python train.py --n_head=8 --activation="swiglu" --optimizer="muon_variant" --warmup_steps=108 --decay_shape="linear" --seq_len=512 --train_tokens=504700000
Each number is 128 + 32 x the weight over its row's rms, rounded and kept within 0 to 255. Layers, rows and columns count from 0. Numbers have three digits each. The size before them is the row's rms in percent of the matrix's.

# layer 4 attention output, 512x512, rms 0.151, rows 109-159, columns 128-255
100:114137148140136158108131147168128138146131117110123140143125148113180127115159063097169136196154151121069143123161118089105114144120089179128097098099174135087106148088145081096171102107157058146131134193077193150164154076060121120044120195149116127164184145117093095114197170152123170077104097116077089152119187098110126107113108110187137098195159151161191101200127136103104205085102
099:102142168135195132080139147095146139090143138192106112154092082177141085098148147136143141115139149129124117133102109101151055147134136109076103175112129136089095145000110145196131134139140169123143153163132193182085160143125116064153130122123157128114086116106169123094099120110122147157106102109173135143142139132156196092107166067152123139053130133089096172155102094113143158179137
097:131150091140132137158183125165093146145111132173114140133072109187136116162121104144130099158098178072191109100161144105121143208175100126093127155125095101083135157119076175150108116097087154136162135126156157187117148166114135142123118123139110156147108102096112100119128141151076107196142119129093213131153174141140150055158118102186134174133155137136137156142087116132175131164129
108:178109106092172154054105130133116184131121132136114107144111188115119118138166189153120099136110156041108142091180092134120135182146128113166106142153128109132153117181141128171141154108148190125111137114094086171168131171091151115093170086128104090112141084130092157098108140157122191131123106078118156027095206126178109154113140087145097110161184156151151137127120074145151154117143
099:131134184160064090104151147191071138131186128100139140157130133108110137142057161159110130157218167109132169111099117101065105160083147197061118155088117097140130088162116105124139125106111148131135166131124101103098126131117145152152139121140127114105132114132083106142124124141108103160116157198153055126102118165140152150139144130031139157162160118100133123151167125117144029125158
102:137099127101156113147152147088157136121094165104096109116136064148093180120123165177118111133142145120079188115128133129183086113130076190185114169146107129128169126117074090177126133180157183081159169105103096108126106173104115128151119156088161104142087125172137136105133146119118147142123121189138120124156119112139122148119168153133109086147088134082143135141137087164143109103131
099:113059134128094094098161144111151178172106102166099122147124082113105170138158096114148180127167078177138120142125140113123156130146117141141121209098157154107085086122149152171103145129104104109157159177139058119137168116122123105228101152106094140134162177135087167148140158147139167058135115073156153155140084145124147138135140106120134090139128140144120132189121162142119136124126
105:122087106139163135122128113104101156158116130101106091146140212106097173117142197122165097142156136109070070095130148056124123100163172124114102153114106110185116123165122155130075168148108157107161087154169137135134130114112083104120077139084128097126172126122095109165148144060152112133082164145174074155137125148120113095112086098089126148118128132197152097149094135191126078170115
095:114062080151125119113094124109158087137098126159133085151060152215108082158104159156065105079105140065117115109161119080114149193137131158114128134166093104126147122140118105135069144135116132184133095131122106125120121137132099134168168145122122141125183142129135096203140181080084086113178147120097137184108086121155162103084115097122057114129109105090138093127122148082051181111128
098:100089169175088090148080146169092140080126195110084119094104142112115115105163138146187097100139095070085174142148131143156120147112122136120117169094109107103119114101193123163154146141170168110120092116082101122106111158145123091175122110129115078182147152116158134095177152173138102139056151074149106143061114128174176121062100134160094058091137184192067187116115131098140095154117
103:136102115149101114237111101118201121146082146082167094091114162174174099083123126128133170185239108124087083160140101160133112102147114134111175139121149082156133112136150076103129078170108087107142183080123144109097135186115119154131086128138126135175072146072120132113059093157134125085091132083147112168140119178141142106093141112089119057128168161162143163103112104158167175092110
103:125169196120153058031139118165120129137107113143137160109113151137120117111122115116080120125076146138132165158185138092129173089090161128132155109164122136091141134125189092082162119129111161139120089136195077152108126120121076124153129086126063141111077117185114149168098128096094140121108159176137107127150128179113110118152131143084148119115151111125129183122121129158125140080129
104:092168114207135173188169116166109144170135189079191170118108178166084126122133132144148151114114136121157190097137181110084108121094153163109138099084146174123114119128125128186093071138167113092130155116136108150131138132129165144152127181127120111091124131139135093148163086170101139131180135138060132103135112150099154051102167178091165111157130097163114136093131180136091121124106
103:155120083139131123103090119049103038116167166107148087106084139105069166116104154145117129091119137068143135144084129099190104123164140101178150097097142157140130146187168127123114098160080150171148135107148188118137128112135197111084159168123162157155118111148119138081170146161105118141123109148065097101145120097110137100183137129200118099115128122129130108113137153196127131123122
101:161099095191155086098141112102232162171143127096116097149122139131145147102143152141098045144103155215146143070143161153130147112113091070138111098110156219134143147202127139103113108137174188092114126114127168137081139124097125195077106180138170152145200091078184146068127087116147145144171147173118185105126129098134126065144160120097132152099129171086127195238099097081078138155184
099:124183144128054115155115163150124115140135133153110116168115144170135056166053111168170188149055123106166097155203130108157047088206100064115119128072111075117054148141090108117135165127127116103159164136101143078112130119157153132067117174151106107123128183099143147089123094145139116133127164140143092110133094177115074121163142141160143077166114145081105098151097136132160125057133
101:151151062082128143104082117147210117101134150154151126149123172094146181118051160128103152162111184157108059137118176103122093104067086101154086130152114121128115151134191120127100101100157138158146141128138132073129080114159086116161082158090119115171107154169103138106133107129161127113106108140116147151171188139139129083120149103133140146109153161174094061133147131167151113152116
093:084119133110144138068114174133131095124107134139097142161152185147104189110100185131116058117129104150130135111086136064121070151154088149130089133082188125120126105118108220059087180147177146128140112120149116122113134120102139177091106156068167093188158122153164152135120186135118157150166189140167115104120150128182129039107088099096114091135128155119127114101104092109072128087148
100:139142097126203111209182159166097104142118202119140162109188158114065143141139108147040161157175120155034124221146092128144125183118144078136171186141143089105115117107078183171107174133147096091189132112142102161118127208153108139129076077104132101080134093184143152127122076130138080129106112095095148046121181124144119111120167148114065202161151129151156065193090057104196115149113
102:130076149063139158121040187175120127099114098096105216199149055075146182130170125199120080116117097055122100140131101129134145136103114087133087100074162115125119147158110101134143120094081140124169137129105108133129123213081156136163122113196150060100103137118147096130124154159135141128106094070121120186140150144108162129146119116150122132160159115167184158158144095149135118103134
100:124181092147105120165141093185134156095140107054128176123056068153151148113133116128158128063110150130186131134104200185116101130157131130151118095150129178120140066100083125170120161113143163117079134136130155098146144088056102126152110193167109130125143116115139120144125125124103131116096131146095092100102096148169150074102151130138145056177113106186092135135148156165125123140132
099:108187116111053173117135157156178148118119171050144121124179122088121128148154128140176145129138157104078176128169155097114084103087105167163149147116080200130073145217189120085156133106166148123072108151083200103112075132154134115133065091168165124124106115105152141081124066156112143158104102129141123091127077117103119130201149125161209124071156181076182140101194079182072171108102
103:143194119167125106193094153096161114117125171159130123164128130103154163095074080111199200135178173184080154083172135091130120102155107093118081127140119071138156123077119119114150068137124133092099083152133039048082146101156126116146184094117116114108121149188113169145094154059110123112175130150126222173133125088112129168158023144176171133109132099116130166096148146159100141134113
095:144040084140174123164099062114186115193072178078118102050132034092117091146089096177087217184105152173104127104154112085080122072112142095167153138056115146103100156161161164127122185109159126141100148086170112101137131150154159168180189124085159114145125118115125126158162133120178133145123113119150069105110117150154147131119111156144121129139119153154131105121119155143095188100134
101:090113170170102182108122107106140129122132148113102133060075146132057113096109146060154122124151104132073059129154159159125144122125133192133102131169142070144206086115108129181136140137113113139157112082145162142158106151143113154137105125105148096129078191124137123156130151156211171174197142086171081085157114155133090099133141134085109083094045187150109142177151055157118096135183
096:174059118145107086104127127086066117160172055168076091181126136156116140147152087108118141145066146109153135173106177136066139198130083163158090137191127105114169089127158178113139166150122113129130117151140135188114178120086175062115101158104100071131103121058126115131146100156075126123122086120115151104088106184145101101094089110154138179144115149147112164125074087163118167220126
100:104184094077153094101091102137125164128135058131105146123116180125075114179136121130091128129118100065067122138109112113202068117127165123158147141163122128078186157145157124086133082052107152173151112119097088146098143174114162106059130154157155095168160080135155120113159166118165113126119094091128139133106096101153104183100153113157136110141108130139163103136126154103108136144074
098:123083043177115157090120167126158109147093106125175108145113136098097085127080123098127080068076120158112163099077165170159111126195150073151135128098175113069098144101168152108136170173211119113156160140088130181115161157099156154135162159120138077148146148116152105107173109152157136169109099119127120100131176109123124095128177168175120116122145156118122126125061119166148137133151
101:185138098158057139147126154129104066155074099160132160113068125128130128205164203126134116105148122068125135091074133165106114158154139157106126096130143089155157116150155123123152148133071155130100114166111097158172128130080114165127156133158161140118144160130135116121149157156146170096189117139120107079098137164122131088135121099152120154138070068101170069129192150124118126143086
099:179151139158155071146109160147106113144163143107123202133104113131131110205097157125083147084095120114160203145116150138156142172160094189102155173111138155128151168122163131127145151087130109186143113142100099153135117120163098139120175171153117096115105193163133087133149092151093151153158139107077120130145106192117135127157153159119148149134124138112147109207094148099117070118156
154:130166127091106159077054100155136130074075091205181086054082159075161107133125115155082116216112151117201124146114141125095139149139157172126035088157187108135132143035175073201170113165082199102077123115109105153111137146114115099141153126050137121113189105150131163126080091171108114155129088117117106166133133124176131070164124111122124152175152159185119130126132125131069128100091
100:116164079140105094145184150110172087115062187069137073117167074172096137171134165185164152155109153180180183122140144108162167097160174125148156102075134135115140114112116145112147111116141131165121164155108152171140080084115116152105152126107094163109126170089118087140088088149160175162139081130119161180121165108100202132078094106182155157122112102169118115138143140112108114098145
102:196137106102135150169127112149116122159160170187159111081130080157155177138124135167132186130124133036159042179091103042103181214156136149103161151121103104158154148119038071192120133093127092134117119137138156135148187106177135163182164134230088109089114190112122128149153204111091144162094099095186128120099105105157096166104177128193143133147112092134090142147064135141140135138133
104:196125126099084128119146080131195160137126147093161159065129111133086142114130126146129118075073121175167080115186173166151154144187149080142176120134095123158110136171123154115132137115160143142091131115143143126121082175150135123128091116079106085137103138116147174083158142143188110135109124133144116171126124136154147107066042198078139120122085122162141114103121139156132116154121
104:189172090085149146124095210127081068136116050169094092136118154151104138122097144118138138112091153153112144157107188106126133113205113157158133113075114136134190121120051115070143150135152138133151114129125114148107140088106094156088153173171158149125178103141144139125140170056121164141098120090130136139112185107139133109142203170133093148150100109147094131119134118135117116169094
095:065139123164112151091125170117106215089137174160149107134118114119125098167100174106101112106101164134126159082124149083147143130126060165080158136135073147129131069138121156064157139134090132056136108101128137127092125116130111107131113117136101144178124151123144105129140151150139131102143150139128129138157076186159169113173056145101097116127160143118072122080147138103143138135111
099:128192155129137144136094099104111106158089156154114171085112098122156145147131084103104137160107130109137124166073146106121110150082133145149101122111157079111084085096112127217128153168125143129110094148112097145129126079169082092111154167161146153091134129099177142132157135118124132142134161086137115097104102115136144117106134095119165111147174104136110110156128119161146135123131
103:111151156089106123117151183095110189129117146186113078168097102103113142165115086128177117159146175142117083133078148223117181086105168127104118112106053136161143141120152164076156182134141116140148152142106105067124161079099113187109122075119109122110166144109134139142101151056117088177106187133149091089115139149069081197162118121100147143142102180151158124065143100089120175124180
103:114140110135159117129126084215119082135128161129135106150139185110116176059104108132161141127120095154206135138167123129154190148167100139169180113065117129114204110177171111138178120198079074135141184166124140134143123119078133133114085163096144116101081177105102170096145116129129113172133139135159124108126138082147129107117126134170189112111101095165147106113114123039152140144154
096:145147127201233173164048088093134161066148076127149118141183134143114152121163108165079113133066195109128119101099104109097099172148115162093186143122086176126111121105072086124094145157085143135128115112161127171101212124205143146131127129113102132101178084123182098116125066153156141114164143188140148155136126148105138110156140165109169157131083134067105105182106130102107095121140
096:175123174142102080140094137089179162108139159120181134185149205170152124082171117107080083146128190129090122088050118094105162132147181040123152136104120123125123145153187148125127150162132103157130080176108150124111114099094120166139127157104087165093142156104173131163140138115137077175092147046150149132156165139176101127144119101150114099110075114190109093151152139146147159047086
102:139186109104120106135085144125151179085117094133128127120114075151122145153138092124114108117109126109158148195097168141124116118108103032123140089131184141170141174178104057129196120169142118086102070090120111145129162156163134176089187153137140160117123160182122149151113142171113120129158157132118149138156058115144093186115152127172111179135143161099177171134137098150153136153152
102:086137164193154170161185095139118074122107095158114101071095116097172115117130129154068139157134100092078103137143159147157125107145139107154095119191155094094016123087101112130130143106128183120146177136136091096134129088069117158069172074168150182080175184179092130154132090012096186139132145149093130084133154150084129136158152120082110146181167146098110129134143107128192100158132
098:147082116179119136123143060142139112121076198117140127096094193159144131144144129141093110087139114134035168162152094147204125142193112121139098139158149180105146086146096143156182231161146104121081106109138097070164112100173125124104098107097105092184127146194116131137118135173187163148097091099099133148156165106139160099159116128158137125199130076063179118112180133123086210128070
100:150102053134134092164092109125136171183153150138164098166112158146149084119147157122066104122158092179095159136150164063178141041120145121138168114178192081079148113126167154148117114093124160080094097056171133083144082148095083102095144102103146077157080136129126113149087092121141140175156118159126096098125155150127149142146111153113107122149135133091117143112133159145096113125078
097:131137074113116160177092189170111162135196100140159136166138103149116111091083121108090116103208133124114179062101189156102131097154107114156091104158093120134143185074163161116111138118126127137151109098066157148113100152137103110111162144133126108077141139159102111145140102181123161155166152084146152176089123117143143121107071128151181151095047111114130104125153143103089121118131
103:148130112103165119126125175153151164076129156117134109174098155107101093165149150129111116081138116107152111131150097082050126139152131057205144141117194158054132139144141125101118142164112085097102153176166197149115107087171128128150152160128146105147202147129107037094102157135171131177134091110121099129145112111179157065143136096116131124105160130131100098111105067173108126151160
095:136109135124091119125046164183099062087126128129145110100170147125134170149177136148130153107127139095120161116108064147141113098094096109138131124106139169119154172133138156141170067104060097071141133113110085092161181150122202175168096142149081114097154134175137162134130128133097130132150101140151133098131143118149129096108128159102135095114128129178066114103132128121130145128136
103:144080136115114101104167197175125123121113182136109172125104060093046085177159134062089211064125110156096178175160142077132142107146150160150112144170153127132118102188095211119143150124124212145132135164147100169124123098142144155071135115170173181109097125121142069120157127075154139112174105150129145058129164100128091098114152138146116132125147104114159145124085094108124143131115
100:145185128102083062146110157141116144110097081134175139112097199123164119110140101107110122095126113172106126160120104196131157059176151133098181150107043129140213130101143169125163140124115110110087122137143133113085148160153091145121091141194138165110131142120179183175054113136111104134119135146183109139182138171144115206147112127148133140161148167158103147107150141092147121111174
101:076151172131126130122148138116093113109109091153096139108180127147192121139128141159055165134132030153123125133219126179157140071150174141116089078144138190140101145089063132158123091130071119123149083085162105116110123147123116106111153136178127112123141107184078118119167189170138096113141104101096080139133118089148108142127039145146112122126062123101106137147112123146117140095147